{"positions": "rope", "attn_scale": 0.125, "init_std_o": 0.0558, "init_std_up": 0.0643, "batch_tokens": 32768, "max_seq_len": 128, "train_tokens": 91510000}
Each number is 500 + 25 x the weight over its row's rms, rounded and kept within 0 to 999. Layers, rows and columns count from 0. Numbers have three digits each. The size before them is the row's rms in percent of the matrix's.

# up: layer 5 MLP up, 512x128, rms 0.0644, rows 362-414, columns 0-127
# down: layer 5 MLP down (transposed), 512x128, rms 0.0648, rows 362-413, columns 0-127
up362 103:532505540502503522477509505510448524506501505490498506499514506449518443531543521525513535550538523504502505506505479495492488472496464477522554505520485523490498501497455514546529473493535500545464475513498484488496504528546452490479524514475530521509439507525488518479506532519501472521553532453500531491499534471498529502521469517509532457489484534506500467501464482479493482494480
down362 106:451514555470473475491474526521480526480482498507560474468541509530537502481518493477469448502517494474486494520468513511488485484486491485469546510511496517543529506515421442499514481517541458488491487521453500489491513514507518482470457463495465495498537522493515528525492488487534487501507462462524498494519480519480486505493484518533466494477517525472504507487506541504471505490468
up363 104:530499516479488468555484501501520479501518506456493490456464494469485484460495498559491461514498524477523536462456468465530497510487476503491512484492453514548492493477499492516538440470473496535492507505514505489482485521493467516500499541487523500516507530568518514484531485476541495493495489528454472476505518499492510520536552471520540520471491532457519526477480509501499512484523
down363 106:509473486516533494509496516504496541497484466515497524491563505494461539450534492514524488532498492504542541502447511525533517533511481539489486488502510474514493508494459439474519508502498521496493494538518527519502536507498500494482489532517499506500488519522520530491508459515516481481456480503516480545532516494473504490495488478543517495485453523478505550540576528517527523529550
up364 095:490517515512498471491486473503501471511505523506528506501505534495498506472513497489477494508509503544517522485442525496495487479468492470514506514468473485445478493479448534530500527516511532454499547511460490476533523514479515521488553486488485493541480526500476521539471459511539446469535527475537531533516521479498559509512551454515495496510473487457480490475530498501488503463477
down364 093:500463519498552533515516505446486482484489487498494508544490491453512477520487505455501512483549499468515513535474505466457493502489497550531471468480495503468460482447447490550517503504521504456507540539457496511497514471529473491496498482463464511481515505503480479528540472523496516511520538509551494489484530523458516504527498483473493465487493510506492518531540462515510497490504
up365 098:509516466501508497515521518532503471560477548524518515493503519489487512507512524529502481537488512468532515501520520477530527489504481497458517519494503471534548495453520483465534480527519569494534498533539508477511463492472499444502521490497507466490455463462539537456497498440526507493462481506526521500485455483519521505500495476508479520487527525535535477507488506506526514514498
down365 103:503496452520489547484541523490515509486532477498523529481516485475472482483514501532572521508548536514496505472547473502444481517463479503518482468544511478485503502478502513542500510477526506523513520487515507537475450499509497530501459466538505513511522484474532486534466514496520478511467515481467437483523496493454489488512513506496519510507475496553494522448502543488502511503524
up366 087:506522464509484487518469480486495508528487487484480503508441505537504508507488507500537537502465515493505473456544488488502539508473522492490532467513449512474543539536515491474523519515526482488535531490522522494500496498507472448473490481493538504517506502487484541482508507542453489537494503544544516498508471490498477506510488537515531512571550484481460470472525550479510533507506
down366 086:493504528518498458486520523478475527525485508497534495513559480474514433496463523483518526513529487493521508526480525522461532510522533515491468507483497546497513500508457458528516485488463456501528487506519492525541490503504497465500475480504522523525503539522495581495525476499508532533516475451486515508459485542535485522527534543458524490480492464501504511503516494481492514473497
up367 108:533503498482476495549495474471499521525510515473450575493529488482544569507542516511502495481509506503513513484513492528481492512506520481542475502458470540530456501534494508510496502522490488520535528495496476508519509577510525517533513506485478499528513523480488527564510530531486505515490486450518471535488513498501484468522511476482519524530520484501486520492471486518446482503470
down367 099:513523509458510465497507487484475495484482506515507540439463542546509513477502532476490460486489471485467477489505519498493483466506510540518488469486477487556519512531521518512511520526514528487478501462525499492559505437513520493515479518472468530509478499482486473495505457461536488523503473503551496481480489463523528517529544494523507452477493537521504499484529505517535455508465
up368 099:471486487519482451461502504499545493542536528503484463479524544527539531468486475522496458522473463509489485493525500464462514520530483514520484496485530487469487548497489470465505476506512541553516508496519486512501487508489500462498519514520508447490482494500508474447503547478520487537475507524447494493471490460508445457506486492493494458491487505483482499478460511482510470457501
down368 084:563495470495508546571511506479472484484459521506509493507549504484537493476497511506532495548489512492513542496500505452499482483499495484512457499466468519544489494521482520509515511498505501497478531530482517537493495505507476490499507499492485534519500449505479528500491508497489476572545453485577489511511478488489490519512466484519509481518546459476508468472492542517488527512528
up369 111:489529486453500501496532450493489530493483473503488477477512483471526487467475546491508497485485527487480523535512467519465527525467552478523476512453549469486476482529478470543520511518458474489490490504529496489518454497509459484503467470504513500512546529478528488511461553514489471491514493500471510455508471479537534506491488499524478491515500500478523491556509442522507492507467
down369 104:486478503496519538511484473504519506514490510517489489499513482443492509499491497481506511465530552477477539483485462508517515505511510545508523527538555491551487514478470477488520449461532515484488481462456536474522521495505483497505486510459514498561591545498478460492527503522498525513504519508482470491538471526499469490511498506485519514503518488486453546454496484506497504505497
up370 118:512488513527512503526512458505515483506442509503462485531493521511489486524490495508469525507479492524475454507529488495488511495505500488511546504502509491503509549500420487461488515497511430456509517506463510537510517505541453521511495536518516511554480491507524501472437517499439465517509504534503511462476498489517478500517479531475475495464513497466510468512495473507489536478453
down370 109:526446494452551530533527491518450523491549518436518520507511466480512527528491508515479494512515516499462499505461527479472517497482501514515501500492529479499504547506488480525508511498476506471560445450507537515485490498458534509499504473538479526507466460493487494502501524496500489545514485511492489505531457528558486506515496520526483508486500503537506518511487496487436480518512
up371 107:517556471462489509504498497527490499494506484477512473449479497447525512494501543461486467542506445521470503543529494452495505506462505535506501504470474474497549476430475500499503493479474483499534540482483507443499533475481487496493521516504491505510501455491529529458483482517494526472522518499517499461514530492546487516476488514492507479514477448508466523510517489537487495516473
down371 106:468466518476500518525510503458515474553447457488513472546486519515520514528512526467495507474549506501534496518535481461509511535503513525443508516520509517468485501465506540491555506478461481539493474479506477528504487517493510529491519492552506514495503479557481502518513511471499527515473501485478512487498507489504474466433504543510463485455505485517510461524535494499516521520512
up372 101:515521457489532521563486495469515501493488484497490505546534495519504508516493523525475519488507515512515547545511517493503503510493513504468532474500514508485477510521530504512541534538489444487493414492507540465459507477483517498510495520526496495536524488480466518487508493511509464536469495493507471505496462503461483516451495537486476500477527494529539488480547515509537501500426
down372 099:523491440504455502456492516519490480492555490475520512529559528494492485515492469526508489484527490446482504500505516494481485493480511515522505493510464479527544484500472507509479515480519491507525537451511470474501495503562522472505502491499474517533505492521524489494483477496532532459502527503478451525538498530492548446494518499495510440484486548476511490492508485468550548506512
up373 096:494513471476443479529510457514497513446553500546512498491505482467507477475472526500490465464490534497476532508524512534509510484503510542468507513489531501492517453490484491513518468488488489502462481479491512475507527532535478574456536473533490485529485549466521506503480480533521495465482458491500519511511480502502493484516464526485515488496512513507465487509512553480515552519535
down373 113:512509435496511500519505512512513490507525511492554525488493486468516486502509522502506553522473491460453499520489491429508480477496492510477449547478503549512515449537497540509490499445478501509499489516471459514510563545521469488494520504503490501474443512479488476480482520493493493497471476508474530497532504531510488497516478525466512532500483475513520503498488500525545484517558
up374 097:457509474528530548521504513537489465548509481502503487501526472488518510471507505481537537529510493514466502473539497475471445512493488510501495532453547475495498529492497543525530511510532517466469503449496546505515481492538464512505481524477505436513516500496550507513500466534477513447499507502499486510480476495538496483523483502483497540497448501497517506481537542507493509535526
down374 104:516494499487502464514502471465473516494509506541503474521517569460447497511461503511503498483526492465481523526455503491481489497477516493535465482547512519470525501519527520500453534525490475508508498502467493491486515514514456497472503497490540501482481487487470495484472518506488514489536486472487512487536520545447499488516472542456486467464519479552487555508460495478465459536495
up375 105:517459489519499472507503469507460495492550527473489500514555522531472510503500498515484499476489512538520495487480503490553516462465491509560505544455483472488507495485502541507524473488445494480503505530513489518490517502478492519468455516487485492470505475482471554535500456517508543506483483469538515488499472505472528447497466501537472544501502481506563504498522511489503510529463
down375 099:540460512500475524493520531519538527494520507483487470514536501498535488507457478508537479480503509501497493491521509458436504488479478498461478487455492509504464487529474490518470485524510500524477520489493482522496536485506515501511539545522547468493480517468533444518452479485451444479509525515491488446468514488499471490497518501476514487434519505545506471521518508537513508495494
up376 099:527476468491531504490535477481531510554488494531473501483501475498487484469551518522470489524523471501486515474543519466522476506495543523502504490525517505483479506495459499487513458496544519501547536536494498501494489493492516438471479502476460488496488502478545524528531495480549552485443524492497524486477548500473452518518504510474502492497536502479479468460502468491518508474534
down376 100:550499473513492523508505464525513501509472448522490489501488527472530524528477455513508482505516506488476470524508488456445494507491502460515483501539499509538514481440491458454457463532451528510499489565509472530476503526503498523503515512494504487510461465539521489473467490464529508529550527501495485500478505530517527508495503541509511506517547487479531495504513465485469494522489
up377 099:490500515521455504456515495479470511530479496544492562492538505496440535502502538507504509502557513501513486529461491503487495492490500522533516488481487535570530499499486514496522467483527514513498485500528521525462501501500497501480517478494460497534470527528475493488528551488544497506478477506490520508528496509523477518509473486500461444564500478501568511474476481510462520515492
down377 101:466472511491484479496517461507512458493519492463553519523474515529483508498467499486499520483525435500508492513464495504506503479485504490480474490515453529441506495479547435509491523505471488507526518491489519507497469491473484484463479526486511478467515474477449485477513474488525467485509450496478486512475489505534552476453520518462475491452541518500462505505498454526528495486520
up378 101:510522539466493490550555535511508499470497468489464481516468447479517557496513516450502530492508493529471475500487487549485482484478507500512481539478507512499506477499477517531532558506474518524439523566498488485501470513506542524531508519502461476524488526487507493484466512476504500550542512497506458526470498493505488494482504520473468467520475498513492471473522536513510493489504
down378 101:494501455512532517495511487525495488545502533513553504492565499489507486510482512544470480476512506486503525542502571546463488505445538541493494511553471499533498508504521483453473532491471494537528476492477498501478482528506486467489469480511506509511489477530539515524489488540496518513512549526552511497522490504479454514502501463497535481495494490463511479490486544486492513517510
up379 107:487471499504472496528488494469485468533468491528486499481545492497476514512525472517526473493534493506464473477490488516471556458471513501525468492509531513509547524471480501505458450483454533445505475485499497484490431473481486529467497487480526509490509501526493542475499495515456514492488483499458476468482545502487500492488495533540547519537496516474549483482508499524529513469519
down379 099:512536463494478493504484537499489524495497470463499507490477506449523488499487470511475510513463543532476504509485525475495516505481524485480533551525506430550478470520492437507498517488495537502496531506489504537477518496447478503520548487458481492537527491539515477479511520524475479448527488507479475501487512470522485547494503502477480489504484525463483485453489466473481485542489
up380 101:417476504488479473538565495504501511514478499475474494495522525498507491488552532542490514463486491484487487476514525470544539520495499506479522483515499459513483564516546502527496491517523538495479503517513478509504487511458484554475476498527481514443481499471474476482526519475497478490507501455489461524470524469531511506513508481486479450499528527498485518484538515488512499500466
down380 100:509436523509524552466499489462529530505423513514508507492482515503472457517493537496461536450491490507494471512464522463490449480527494500530449481506519543484494503523494467511475517522516483483468497488466484496507500479455461547504500527507517496485526484482485475513487474517474493521494512493493459477480477511507521513436512510489494512498493523479510442465489494518472527515521
up381 110:527498463504494478512534511565545522468472484441474494492450487474531477486498552505468515534477532497513476483496498488495508523498481491469536522538529462525494527470510493518480511512502486526455501495489519483505507487524492501459492486501457507541482563474496470509487552508519460467509501511491491470469477513464515473494466555498464508483514504481508459496475524522468483494479
down381 112:489496487514565531474525529510522513464533541537486550482477512500529485503478495487555507495456534439526472473496519460488502494492497508523508530513482502490479526495539534537500508486521504503511480509498524519453470494503525459474461521487474504518585524512493500492518492508458478512477485515498519506495486504476489489525519465506526502520515491554505464457490479495477449513515
up382 101:523508491495506516462457509477494490475514474468452487555482502526506491492495505488486507514494533529522534507497533499557500526502478501500487485462511475483508459492471538535535504480527501483477490485502492495467508508461514461497516482508484481504516504504450474476537474450554525526506503483538472486519476499457507548469535518503512509554494449454526527504503540554528480503510
down382 096:502472529529489508529510493494524526491528492450499512493489522503496495477562467526501546547508477471498485477502511486472485520509541498498525516501530501478528528539435503494519512498487461522516478514530495565484520515444491489507474513471500485527527441517511463506515554496525494503514511526513491431496489466515488512542491507486519527476536505525504544545524514525511513494488
up383 111:477496484507499489564467481525547512483525537514496519511467509506526434465505518489505468492501499492498482495511479526467526487479543511499490506494500474494519465514477527517532541499480539525450511545525482494566481525512490493484521504463490533538499499456469492477556509491518493522502520519507497511490460499502528506541513528519507481495462504492510491468518524533508582480480
down383 113:484497507496518495503499488527500555516495517511519556540472506518505535509482502485485491526538485493489453500484555518488484488504471485488526512515510458496529487455482507494489503472514501499509494521518498467459542494527445525494508531509500491554506554500489503504507497495524506499510542539478502469513521551534517511535505557467477485471479490499492424544515485528512521555473
up384 109:511473514502501508479497502499492475467498499497466474497448511494480543474479517539483509505462510501544462512511518444480483502480517514478496482460488500494463531493509438472506471506492501515538447562534511507533486510510545474497495491465459526513489449502486479513534484543521536509475521466509514484508455496556508497506510484521496538494467505520544530503522458494538478505490
down384 104:511519562487525458518524512468515502468531534485537542532512520533521498520460484500486528537515490478509513505472506484518443508465500476523499490462502488521442489517535535513509485498468538504520511453515485496488497509498476502514526524516475486513507510547510488550502521502506500476527531512504490490524495535444518523518526543509484489482494498457560442540501485519502479503462
up385 093:540519500514448502509518531495484517509468532494463502484498506529506521500510480491484502486552488497514483529501504532491454512507463528444529543504489496501523529544507487464501444485507507463491470497514491546508456469544475528432521482549471505475539473486510552494517495514521498504480520526483541460507520521494504499478483530485493479491482517494523461530490511519512464540523
down385 086:521506491566491482495500474492521500445493501444491475540503503513500521528532512456514481482496519508494484494486499500476583475518460538474495529472540492536478503486502523487512476555486458479446487518492481528518496471499434520519528495490507485534495477550525516435484517489498498474466513532458517515488482507498494510521507501520516515504511501491466499490524520525472477486512
up386 101:514479533534489462527505507518475526523487483519456497512495535477512532516502473485512504501477550493525476465518500474462544501475519465474478456494509473488522495482500527519523539459542446527541495502495469496468493532510505514508517475466464486481515506453540521521541481458505449487512497490530535531463478487465497479534500513529498559550526514478496514499506493513509515513511
down386 111:499449479519493511523490441473459516500474537446544477507514522494485519537476499478504477495479494491495523453510484432463513493533519456480504495514476510534492453487490516470471536526468472484564526480504496526492492470503507501502487520473503527511480496538448534516480500526491513504491531467540513501486502505524535516467519497473496484531489487529491558475518501525504482499532
up387 110:489494495456507505466528514527485512471510527479519478506494521430528491488544493550488523531450482534512482512478512505511474463532507506514507487513507472486537474499497502535502467532489507500543502533492450495515500533499449465457532537530475517488537514482479539451494536526546465508490532519527479517493522479522500532501446501492503522470536501461498509534502481520503491501503
down387 117:488517502486526499533527500470502522483508468498453472504515479525553511500509504515468509524460488523514482501485487496464525556477507515557453486506523470503501481522507495537498497497529527498514508466508503481484550500505503548513505460510543495481522509513468489470501519511466473497472478467482437509547524476518519470498455541479492571506512482513509485547465456500472515480501
up388 103:551517555500512477525462500501495533501455539574532480469475531496461523472520510520538529502505495505472497492489485525495488474477519460519495479482472523518492502524471486510496479520476501499472495513462512539492517484561518516511495539478527498531537526515491522496460479498514476475443512516477521502472479486524517558535482541500493526523510530491480477496534496485480518496543
down388 109:537459542517509540490505530506523523474474509514480517426475513496457561551549510519483511507503506541460513506539518503477455500505545534495484528494474481457495502551494533517477496528518514479470484465519487500511517522503505503496521514477514459514537491482510520543514506521475541525504467493493452516496468475509504493503482516533495511504492517493467509491505505501550536469466
up389 094:498514468532500510510512486506512511520461511493497523536514562527521476526476531494515555470526486534488445514481490472459523523505532548517471494502484529516517508500525483480504518525511542491546419515483472491477505501471473543496505517525514522482487504489495486471537513483519518521501520522487460482517510477500505529477519500543528489464525493482517475525477561475525504453473
down389 106:513536459505487515465509510525521516511497477510491564481511479487514513493490468484522513515486506483488515478484495517475469492496533530482454495491483475481490476476477514465501510535494527476511545481481483529456494466487479497488482485498481481487486467552482482506503508479486505524535511467464526489563465491525525479472523453481482528558490519454530537532537509469548442477494
up390 083:569492440465532513548502488471524488495506523557471510497513457493534480517490519436487486471511523461561500496525502501510526483533481507491477506490523500467511510503540517517504497488442506517543479524476488523465498507511528505489497515504479531495484475497458530495488493511486493493477487507469452486494518442485502525527511510517528509477513484452477514502487521480507549461531
down390 088:518518493492512459526499535517511458503453515465523482506465511519498472483493496526513499499498507545509471516502487531525494518517458486510503460491474534479492475502533520520511494540468484525476544474475489517496481518470521495481520501449488466525475508455515535498492514543463493504521487495457512515511475487552498483511501537524467561483509523500506589460518531511472468500491
up391 105:472502508502497488492481440498531510506501499496468527529515486465492522521479511527506483529543528498491521466500521478493534520493506511523534475472489511493470503498433538502524498453472483540457450544514519463493469500494512507475470534498492479487528490527484477486531522470520548490526467480504502527475465521519520553516509496523544530459511501511516478465515489487506508487424
down391 102:487496476490500494485548520515492479532525547479527497526510490584521507509477517481489511468507476544508466497495506479518496505512514518483464486521476488516517440525532526512553464526475506549527483503486521545473533444548527485464519464526478466467472501514504472503501492481514491517504493504445452518507495515544514494460489495501482486484534517532482495511488492518526524483507
up392 109:514485514496515505532473505469521526469471478497482500467472467496496533467471481464493484492498499516503483513490542524542470514495493501492520462447529491515534506517507508560525472502491519487490490505496504435489458504495467478490530504559526474479506555532462517458453517539513464498480484487522455480498510546460484496526480490470516502512510499511487505487474569483480498478515
down392 123:488478523517521515581527453496472511504496514434511497484516465510525484538504511501492510497518489477538532492550474497523498544509447487558492504505479510505479547478542560513519475447495476486518526494482541467503503491522541491504461489530479517485516499486522507518527531500504492481452512492529489497518493513524473473530497493483503486525539462499536475533507511505509478512519
up393 104:483475494513465519488495531530486501503520529464484505473498474498533456464508496540477498534465548491526507511489546490512486552521506495503478494487499502528485503436537483512410472499451465491485499512497510506444518522471512508524480535490491520559482493505509535526514535535494503516496507512508532515510515494507454515494522539485448520520526474494489488492505515507458470507528
down393 093:467500500485491497481504504517469497542486501507469448471455478518466511520464556486502487481500526500518508531505527527507513507494498482540460518526519518497459462490528476463502522479474503519575485457544519520534506476475489474528517511488505504496495496535515444479515476537491536494501539517489500512496506510474521498472434533484503502482523539487486538474550492522498544516513
up394 093:529514503504499490549504482516512448484483519501479460484522538549493480492507515485499547527562496554519507477510520513522528530489499468452489542462509521493456484502471510522504484492487505482517543509490484512533491473470499501500468523498500491490472465471440522500527482484526536540459452498515520499557492506479507467526498526537470537524492531509488486500481497538480513513471
down394 095:537501458490510502547500522475476512467473490505507481465509530529478468460492541507498469490497493513539493512516472481529480468469524457518496464464461528527486553500526531506474473492464493463484499480493480535468502488527474499491496456553498520494475483486516534456530509499507488568508466520561518506526488488546526502522491498503510504502525528482477541517508471514492477515475
up395 099:527531571507485489566497483473510466532477499471502514511505519527533488541515524519511508491512489513504530518509518481494502521525492491533521483486459503478534457501552459508496514520526475509524455509478504517493440522465499548510516488499466480472467529532458464508503530507515470501470489469525515487528516487516491488497514478506501543519518472475480496538468471491443543516491
down395 102:474476483490503492514492474447475469510516519551507504492527542513494507513505518469526485509509548505484501524509510539469533505469474468478492493544457518514522455471502496493482502524435517514501533497498499521542473505464517474505517551516518493452487506494482531505496546494500493494473474482517495468552498543535547509521488491501517492510493464550522471438528517529539509504493
up396 095:471504507537516452560520511519488510485502493497512557489501489513489528479507519546503505512453489522488550463516519523535483504459501479467506505482503461523542548524496484511497488490516486467502495460484483477460493486524526526499519524518495476474505529526503498514421474478503481481495517511494453454494500462490502482503471521534496439523557484472484490522539522487498497522480
down396 100:503504509481482510484497517478447512499490478501455475509497483495510510492487496485503490507537435560479523533471508541515476495524504503514475512545512500486477553468485485482443510495479470501457526501529488501501509509496470484527527530490500521512522469495471533499502514558485458561509473470469493518520526492500481522539508508457488493490521500567541511535493554498489483476474
up397 102:502479475543494507530458420504476550474488516541518473476442504493490516507483512505510483469488491489483495550459483510540443520499521521503533524475447478493520480479519495479543497513458474477513524491492530513452489501489514513512499497493494507477532534503507502495459479520553471518493508545506529492488487495481502478500490514533487470490526493543512492505485536524448495461492
down397 093:464503467503462472504514549461508497545522483464487519498491502511541511463524517506513514507445515466500489527501488480516497488526500500527529511491500495495491505495510522519477512479481481483496490539482468525462486506525509467536529516510515543515511511478519475545456467535516467512456491477488498511503525497501494506491515486504463479570481523438511495543529575519482499439493
up398 099:501489523494501484490507492483555531488481513447457499444528463514521520502461542488513495482494527523473501483484474499465473509484433449505565488498476484465530483471502472500455484507449485502459498520501505482539480512526507500508528474523530542502478489527505486534483456490514507491519542501511475507513491480506493514495466491505506539514504533511499550458460505534469487517507
down398 098:537479490501474481487506516528502506482553522492501531496536528503501519540544495517516520497518535517457480520537443474529510476496474522482487482486515510478521463494513532485484513507491502485568519511467514502494513541487474504503493498468505493505543518474547515518441525490473557515534491498538533522488508480471489535512511467470540509537475535501473557463521510521513482517490
up399 102:521516467496476495539503522515538481531463544484460482521509475472489513508502516531465527484518509508473484529433523478513499534512480498518539485485536535486516485478541483450469503471482492525537506496566491506486463508487466476506543494505483495494513525490466466509492461501455490535520489527511522501477539478488451467524500505509519501518526476504471496495479530513434522524484
down399 097:494509521496528507516518528473463518491452539517479517513513525561508535532480490520496498520530473524521474496496500493495519509478538484458546532472475470455510476499479471494472482472570528526481516490539548471497497530527491486497516456496529473526480488519509502524527507492520511495523516482514475508563488502468492486498508476486512509482515466530477546548499490484518530459451
up400 102:501532515490497526483533473441557513501454520491506483484488495554500512466483536490534484543483488505482454465487525504463543518506514523533481539473532485501534497505523496505513478467487522491475501530468473514496505500526498471496525515522462500502463488485565539498540478546466463512478510514549521492469518532509470564506509513505504463499484535484500502496502516478507502490483
down400 101:489517440528499446539478492472544547528493503499513517514517522514488475440529490501494490522488488556563517485516525532492490510486503489486517475478537460481496527480479499535484518497558506497496483546505501521488484520496535497510480491498433488510475515468511531532497537540517504520497483498531471483506523518514474475508490504543459487504512492539503481444496508486513496457527
up401 096:539493543509487507526514516507476501534445516532527513526485472488508500536486534509512503454493559486503482468478453507489546546519528504510496506480517536512537449455494501530498478512487513485486522488474565481544525526459473529472485521474533484467506521530487501512543513491488461531497478489467527491474487511463525528485504513521517550502465518525479519491482485492501501501482
down401 087:538528460468495488542498515515526468473460503501494507515483483484518512453517514499552461514486478456548534495516498498483506425527517507519515508491481494496528486455521505486500480479493531539533509510491526511512471514507451511487488508519516484483487414518480506525448516473515483518501482460549502521477504485497554535514500486511508497528527467497510515498493535524476517536484
up402 100:514513517497503535490512504484483500507444508494537534518452547534510495512547490508520520484525474525553471536511492494477549541463524522473482512494507485474507482497536482509520503501498519543540498465533473517548480487499495514476506480542511508474491490532519499520492517507496468422499475508510425514484506491526508478501490492481465504511508498486498497492445505491478474525436
down402 097:508509515518550520455518497531498516534474514517464544483511480511485464474507507541506485520542484542517497508480443495481479509497489485466507513497478536498501553517495470519480428529481494456504503551461494486475481495539530460524470499499484499527502525516528497479524464490478560541478484537481496493497459495476551505498522472486486510474483461492506504478504470527504507516482
up403 078:446480539520513502490471487487494458541487540521529468510484542552515471519486505511492508488535512465525500480532474496528497512434544488530479564527508524497488502523482470472495540481460514497499461501537515531507518499489504521482456476490519508476468496511507498527476447496506521508484526497477522510500524471502487491491515516469514458495506523514538567474512519499515459474477
down403 074:520476494504460502538472448507527447507553450517478526485491524469489464524505518470451513543503519499560516475519513478468548528500495548518499500568491477495472504510521506489515491481509502507482534491505516494474498503549518487469516496505526467483449513521484492512492516463496534479466495520487474488460472503519499450518495512545549539474492504492504512519512498506502484517482
up404 099:506557516477473494544526529496529551515540495512513511534496523491489545452476553539508468488503514490492485518448519493534523521489499506557439517523503492508503509453519477482532454501477486488527550464534470500504497494491501501494496553461455482497491459455542499505537527486525486487493510521485507473513520517518479492489515503516479507496482512461522500465480505492487523505513
down404 092:534484467508482473500519530491477548493551481448493552475517491463498486492487469477483556540494479512545487452525482489497543509543516506506462502494504540478501497508500474502521443561540452523473486501517484528530470479490526522479497499503505488488524461489459490526536521506515498491503497495501486499474492512469521499507458470466504484491483489513487532544494521525485517456474
up405 106:499515466512487490510546517509496529489472488504515492477507502497507434455471464517510480562488515527469479474533519482481468508470529529502491526465512524495519471501536476493477476519468544517508516481473470515488480493512517467503475493456530486499472490545479502498518507512508477514581544523484467498495512492512511519519472464493542477522504470518482478510467511462540442477483
down405 104:518497486508505463531514524531485496478499475530466502495493511484507531514521515505468483548506505515506514489531499502507496504507468504499495481532507511453529524479518508474522474496483526495527571470477498505546545489499506510470492508529502510429530455515445538449537536492521474526437470495538520502507524487482537524513463518507499529531517486477488475473504482495500515556465
up406 095:486511488491494465484545472484505478486530470512440537513494506520539524489500509534556518527484518505508469471490538513486508488504529462507509457522468516494474509483438519512504523529504474461525460482539485475512529539499505526479538476520497489500508467463423509486515483477501530502491480506504530526501474499555519517525514503490480541496474501512470484447486482525489487545501
down406 083:481499483490478498497476480456493517506462521519491525511471546464489548478493518555508523460480481508528497493486502498519480553526527506500468493493495503511482440495508493525517509501491489516482503518489487579490484468540532529517466514488467488470506470506528540489461503493479453503490427512467507483484526570508514514501522511518508461498473477496532529517486497525513537480496
up407 090:523480512490515479532487498515541524523483489513457446501507501505490479501530532480506513497501534460486534515472514493489464492463495468504536510484515513490524458498511494511493517490515498496507514488461511547502511542509453562484486473519481479517481506523534528461461521532533448486503481517471525468450516504477462483542489477500551552529539508491477529517524508516442501491489
down407 090:504466490518538440507506514521467494482496546481477495487527513443550495534517487503480521514495487518530467490518513509466516518490505489514469478570518462506529495521495472492500465494480510527531544499447497452519480484546495516480505507527453499505510431471471506506501503493519447477482530488500536502495504492504528498525491483535479536453485509498545526505518514494462482497487
up408 090:505494524435455487447510474484513489513513533497460466481498484494434517514514511489550462478544496502490515490512540498474486502534467500529524548470492507458499493489507484472480477496530515457485463482484491556536527500521473522453484498495498522472467505490460507519471469524511523466497488490549525508501521463507455495512499493524532487478480513466529523520497519517496505473486
down408 091:482510486507480541499484514471481514514520493499480531500451497507495496503501520493494489539527533534506471514552494522542491519540494541474486465528526535492511517563514490536436488486510502489505519532517510501451533446496499482532510478537536479503559448512514522514493534527488546472486530504510472496486487492481523523544501470496496524488475459521477509468467499513504522485533
up409 094:523486521475515490496462476484492467469510516504515484498469498511494428496519483502496519430520544484522491489512436488499511520480491507497488498474501471491536488481511471518477473482527485558523493499468454540470491526474471466503548516485485442494448501540453502545479491528484513483477528456491494507477539494509489508537500524501479485516515492510481507489531485528486495541469
down409 089:469533489509502454493511471539513517460496527471540557501512512528497557490459488458498519523487482510497487520527509480539538519491473513473484497495485546532526505459507483543506508473512512499453506482492513497467546501480522505517467508457522491531451525509487538512468471507481509516482528478497467560495488483478510485498516508488545547535460551496521520508516525505502487500489
up410 096:492483469489448469468477538458477514517505497524509498463491504448512495503498492502537509491490527542505476506525496479514479478485515522498478458479493471485519479495503485527500502492485499523514496528497439495489489490495527486507533522508453480432467483450520526485557501494496532533536483473547510493541545465517488470419520491488471527482503523518521488517498529484477481515501
down410 093:459502486500484525491529501498524528519528500503501484537455429513474501475479485490515497476486511530514487502497521521489469549486517466512501557541544518518495522553503457535520546477503481501504465512535497536507495470498453484520498528532473526502505529510496526495449485515472503484503513463502499470483515482534531491470470489538482495483481489499516568491484557471504499477481
up411 101:486490550511512548482519475474510532530484532473520506499516494486535502461520503507492509475504460503465533476518507494488487520468499482543536492500521470549501480496499486471580514506476514473497519497470462503546480448511514473526500523476523466499491522520532499545498510536513501491495505551476517540512477494503482469508454510461514460455504474500521493497522482538491444510527
down411 098:512494482551513556545505516516553531522489477449505502514482495481499534517491508539514496468510510453533487520504467527537473470534533476460461499505492511468512497496489507484496488572496514504497560465494499498481501534481497475487519477492515502484519487510504489506481532468499474484524508495526517469443468497502504491513475477521499533473517482531525547468533535520506535548481
up412 092:474486499526495449519496489487513506498453540515491554479471488529520513474525532503530537477479506521506479501492488503461493561470518478505502491458518529554483531486493514486516463500506535482498508504538524444473529494471476479482534509524481488462532553461517487498516497515501512556507511505530434502520491500515487477542480528499476514511495504490439505495503468515534513491473
down412 092:525545447485456511493492487478558499477509517449531511513487447489490464575506516517518487525499515503495511491535536506518484506507511481495522521476530507512537525521545503519495493513499547504483484507473452511525530490507516498505496487503514503496481455468431502467513519495494514506512507488533520493506489502539443526524492461524481472487450455507496502480478442517504522513500
up413 119:538475489496512515511509513479490545521504530538492496510502497507455511482542472510506496514490504496525473511449504504460510490508511502490472501503439501464513483497449493437485510509423494510523507559473481499525432517533488490502529487493539475437502516519454513518511490486540483478479484465527514485481493486495520481509498471545493464536538519492547511497501493481495497516510
down413 115:505495487479475494517506435517453478509499534486523510506485485461453491496505480510516483519508549482474508494553548496474523505474454532488489472513464466469537474527475532530462513518529506500516534493499457492524496542517531503493433503474541479486522531534519495508488491532528516493483542504490497528526521520521484500477535507504494470511478555500546503491474549504506505501508
up414 094:488518458511487494508539500507518530506497477481461452493499493528503521476470496480513533488534517501477476462484546525468492463455516495476489474463517501503546488482501504481533497470489483454475496512494485498489511481507494447515500479444555500466523523437461511481479463518463530492487478485491534480546475508476488471492508509452515476549496528537498492509530500491490550524501